config.toml
n_layer = 13
d_model = 64
n_head = 2
n_kv_head = 2
head_dim = 32
d_mlp = 192
vocab_size = 4185
activation = "tanh_gelu"
norm = "layernorm"
norm_place = "pre"
norm_eps = 1e-06
positions = "learned"
qk_norm = false
attn_scale = 0.177
bias = "all"
tie_embeddings = true
parallel_block = false
init = "normal"
init_std_qkv = 0.0625
init_std_o = 0.0123
init_std_up = 0.0625
init_std_down = 0.0123
optimizer = "muon_variant"
lr = 0.012
lr_mult_down = 2.0
beta1 = 0.95
lr_head = 0.0115
grad_clip = 2.0
warmup_steps = 200
schedule = "wsd"
decay_fraction = 0.639
decay_shape = "linear"
final_lr_fraction = 0.0
batch_tokens = 16384
seq_len = 512
doc_mask = false
train_tokens = 82180000
steps = 5016
dataset = "wikipedia_en"
Each number is 200 + 20 x the weight over its row's rms, rounded and kept within 0 to 999. Layers, rows and columns count from 0. The size before them is the row's rms in percent of the matrix's.

# layer 2 MLP up, 192x64, rms 0.441, rows 179-191, columns 0-63
106,168,212,197,196,233,245,199,198,225,195,184,198,208,161,240,199,219,199,205,181,229,209,228,172,194,221,188,203,189,199,208,161,194,214,225,223,181,222,208,216,200,206,179,218,205,221,167,209,159,185,221,201,202,187,151,186,192,197,196,192,195,190,199,235
093,190,215,230,230,163,212,215,237,189,213,216,187,191,210,204,223,179,222,229,185,208,189,193,190,209,197,232,208,162,173,197,224,190,227,157,186,197,215,172,193,190,192,146,192,222,190,206,205,183,181,194,201,173,215,182,202,222,216,178,191,188,192,216,233
093,215,173,214,160,219,191,209,205,204,174,174,210,205,231,192,230,193,193,162,180,185,209,223,218,178,168,191,236,197,194,183,207,192,208,228,171,223,199,228,224,213,193,214,194,212,198,197,214,175,160,221,206,199,198,209,194,228,183,188,239,205,172,165,183
089,220,231,198,199,225,202,217,226,217,228,156,242,207,205,177,192,215,195,189,205,168,202,185,193,211,197,162,192,198,206,183,210,213,220,197,196,232,164,190,170,199,212,170,203,242,208,191,185,192,207,192,211,206,158,204,234,180,204,173,201,182,240,194,207
097,193,200,225,195,216,216,215,238,198,162,180,188,186,160,210,235,207,203,193,256,189,189,187,212,229,152,190,195,181,190,169,186,228,220,212,191,194,190,217,200,217,189,203,217,230,187,215,184,217,217,183,192,195,170,180,221,224,187,196,193,211,166,195,211
098,172,194,213,208,244,200,202,199,176,187,197,236,216,208,204,178,170,189,179,195,194,244,193,189,217,201,173,160,165,202,220,190,240,200,195,211,178,196,203,184,216,197,202,220,213,199,189,188,175,226,173,219,211,173,178,208,222,218,196,188,177,250,220,210
111,170,206,179,190,207,235,183,223,181,229,208,177,197,196,197,227,174,212,189,180,211,197,239,197,243,175,164,226,213,239,203,182,226,224,224,188,189,202,181,223,180,185,201,198,203,225,196,202,200,160,191,188,223,219,183,210,181,174,197,190,206,204,236,211
103,240,221,199,195,216,199,197,197,205,223,161,169,206,165,243,226,175,199,206,219,190,209,191,186,212,221,215,212,201,201,223,199,207,150,208,193,165,209,198,211,229,201,173,195,191,205,235,213,197,183,197,218,205,227,197,173,187,167,178,201,157,190,217,191
114,229,200,172,190,208,181,213,207,157,194,218,184,204,214,207,184,198,176,219,199,212,215,207,175,196,191,172,189,191,213,219,228,166,208,173,228,185,200,186,220,205,237,203,243,194,224,144,188,202,176,221,200,224,203,207,223,187,188,193,226,168,192,188,227
102,207,207,204,198,245,221,175,196,216,238,186,201,189,165,213,210,192,207,192,200,178,208,215,181,181,220,198,202,166,199,209,175,210,204,229,183,183,194,203,215,217,188,172,230,181,213,232,177,215,168,195,212,236,192,191,229,157,174,199,209,185,225,180,163
113,192,211,252,204,229,195,181,181,169,189,201,215,187,196,217,182,222,201,235,221,206,236,200,159,212,187,215,220,205,172,199,191,220,189,186,204,216,184,189,186,182,201,232,182,146,172,223,209,196,223,202,209,193,217,214,197,214,192,192,163,220,165,205,209
096,198,220,193,224,212,190,223,217,222,198,178,192,185,215,202,165,177,172,177,184,241,200,227,195,246,166,180,182,188,173,190,200,213,193,203,224,168,231,214,213,192,212,154,219,206,157,210,188,211,213,184,192,198,238,184,215,212,221,193,207,197,193,196,208
106,191,190,221,173,196,176,166,217,218,182,164,248,203,223,224,215,190,230,157,219,224,195,215,168,193,174,197,173,186,232,191,193,208,204,205,181,217,202,190,252,183,200,212,177,199,219,196,199,210,236,187,223,194,204,187,208,205,194,168,197,217,190,207,203
# layer 2 MLP down (transposed), 192x64, rms 0.448, rows 179-191, columns 0-63
102,188,230,215,219,209,198,218,208,213,188,189,202,229,180,234,217,217,200,170,173,211,196,206,190,201,228,179,175,169,196,195,182,196,202,204,171,160,222,209,181,208,171,190,234,206,217,215,224,215,171,233,193,187,213,213,189,164,201,231,202,200,173,178,245
078,176,204,224,183,167,199,203,172,196,200,208,170,222,215,216,207,231,189,202,224,196,208,203,194,200,232,218,222,188,228,205,153,201,227,210,174,201,196,213,152,188,181,161,214,186,218,237,237,214,210,187,196,196,211,187,193,225,186,181,206,216,201,175,167
102,188,156,213,210,201,201,234,220,204,173,240,199,198,215,231,181,204,173,190,196,194,211,206,200,180,193,171,165,201,205,201,179,157,176,188,187,186,175,208,220,211,216,224,177,219,185,186,186,242,222,183,190,211,188,239,185,193,216,225,204,194,209,239,209
087,203,209,200,210,175,202,194,206,160,199,214,210,207,214,220,168,227,206,209,192,195,220,186,230,187,181,246,227,174,212,194,227,184,167,223,181,191,167,213,211,195,208,189,172,226,196,180,196,207,193,243,216,202,223,200,148,208,189,229,196,184,200,169,214
105,211,196,191,205,222,184,209,216,194,160,207,228,149,205,180,206,187,196,202,230,226,187,173,182,207,190,172,191,202,208,184,217,189,204,168,203,183,198,231,208,202,209,188,180,213,204,249,198,201,191,217,207,171,186,175,197,248,223,212,234,224,159,207,203
085,239,187,188,210,189,214,169,198,187,183,207,172,209,198,216,203,251,249,190,158,198,174,231,216,218,195,206,197,211,223,222,175,202,191,210,180,201,220,218,208,191,191,172,180,167,216,217,202,204,197,221,164,169,230,202,189,188,210,201,196,192,178,171,209
108,158,186,179,199,171,190,180,215,206,225,224,207,171,189,200,193,235,214,227,198,196,190,211,189,208,220,193,212,216,215,211,181,196,191,175,207,202,251,211,177,201,197,210,202,166,172,184,201,181,188,205,196,194,171,183,246,197,195,201,182,249,241,222,210
088,226,188,199,228,209,185,233,181,223,188,183,197,199,222,186,214,201,198,213,188,226,200,156,193,182,188,249,227,181,192,187,230,226,210,220,184,221,195,179,183,205,178,184,208,186,188,159,193,214,203,174,163,244,213,185,191,200,225,198,169,215,202,204,218
114,184,201,203,206,210,174,185,178,203,199,225,233,216,225,203,195,231,180,195,260,187,214,194,222,171,196,197,231,218,212,184,192,154,182,210,193,220,192,213,171,177,214,159,179,218,216,207,219,222,201,209,228,165,190,197,193,179,192,218,199,211,167,194,197
098,207,188,194,214,191,232,174,182,209,200,214,188,186,209,204,186,199,222,203,209,187,222,172,174,220,210,236,192,183,250,205,179,220,200,210,200,177,237,210,206,212,229,182,206,186,199,206,167,218,165,185,180,234,191,212,200,174,161,239,220,181,179,177,203
115,206,233,229,202,228,196,224,186,177,186,218,196,214,184,170,149,205,182,208,176,196,231,204,198,190,187,207,193,187,170,248,192,212,176,172,218,209,200,168,174,166,203,212,209,191,180,218,218,230,220,214,208,203,222,223,200,239,187,189,178,203,196,191,211
100,251,179,205,181,188,179,210,185,214,227,208,189,195,241,205,208,199,211,197,220,231,172,177,161,201,207,164,196,220,238,161,213,204,205,191,179,231,219,168,203,227,208,181,205,180,213,199,216,203,191,175,203,196,217,193,205,176,223,207,211,203,169,172,193
108,241,195,211,158,218,200,174,243,216,196,177,211,233,161,216,228,200,206,187,205,182,170,209,186,187,182,201,203,196,216,197,213,198,203,200,178,203,191,204,213,226,226,204,202,189,220,193,192,201,225,138,226,214,209,213,215,197,197,198,208,178,161,181,171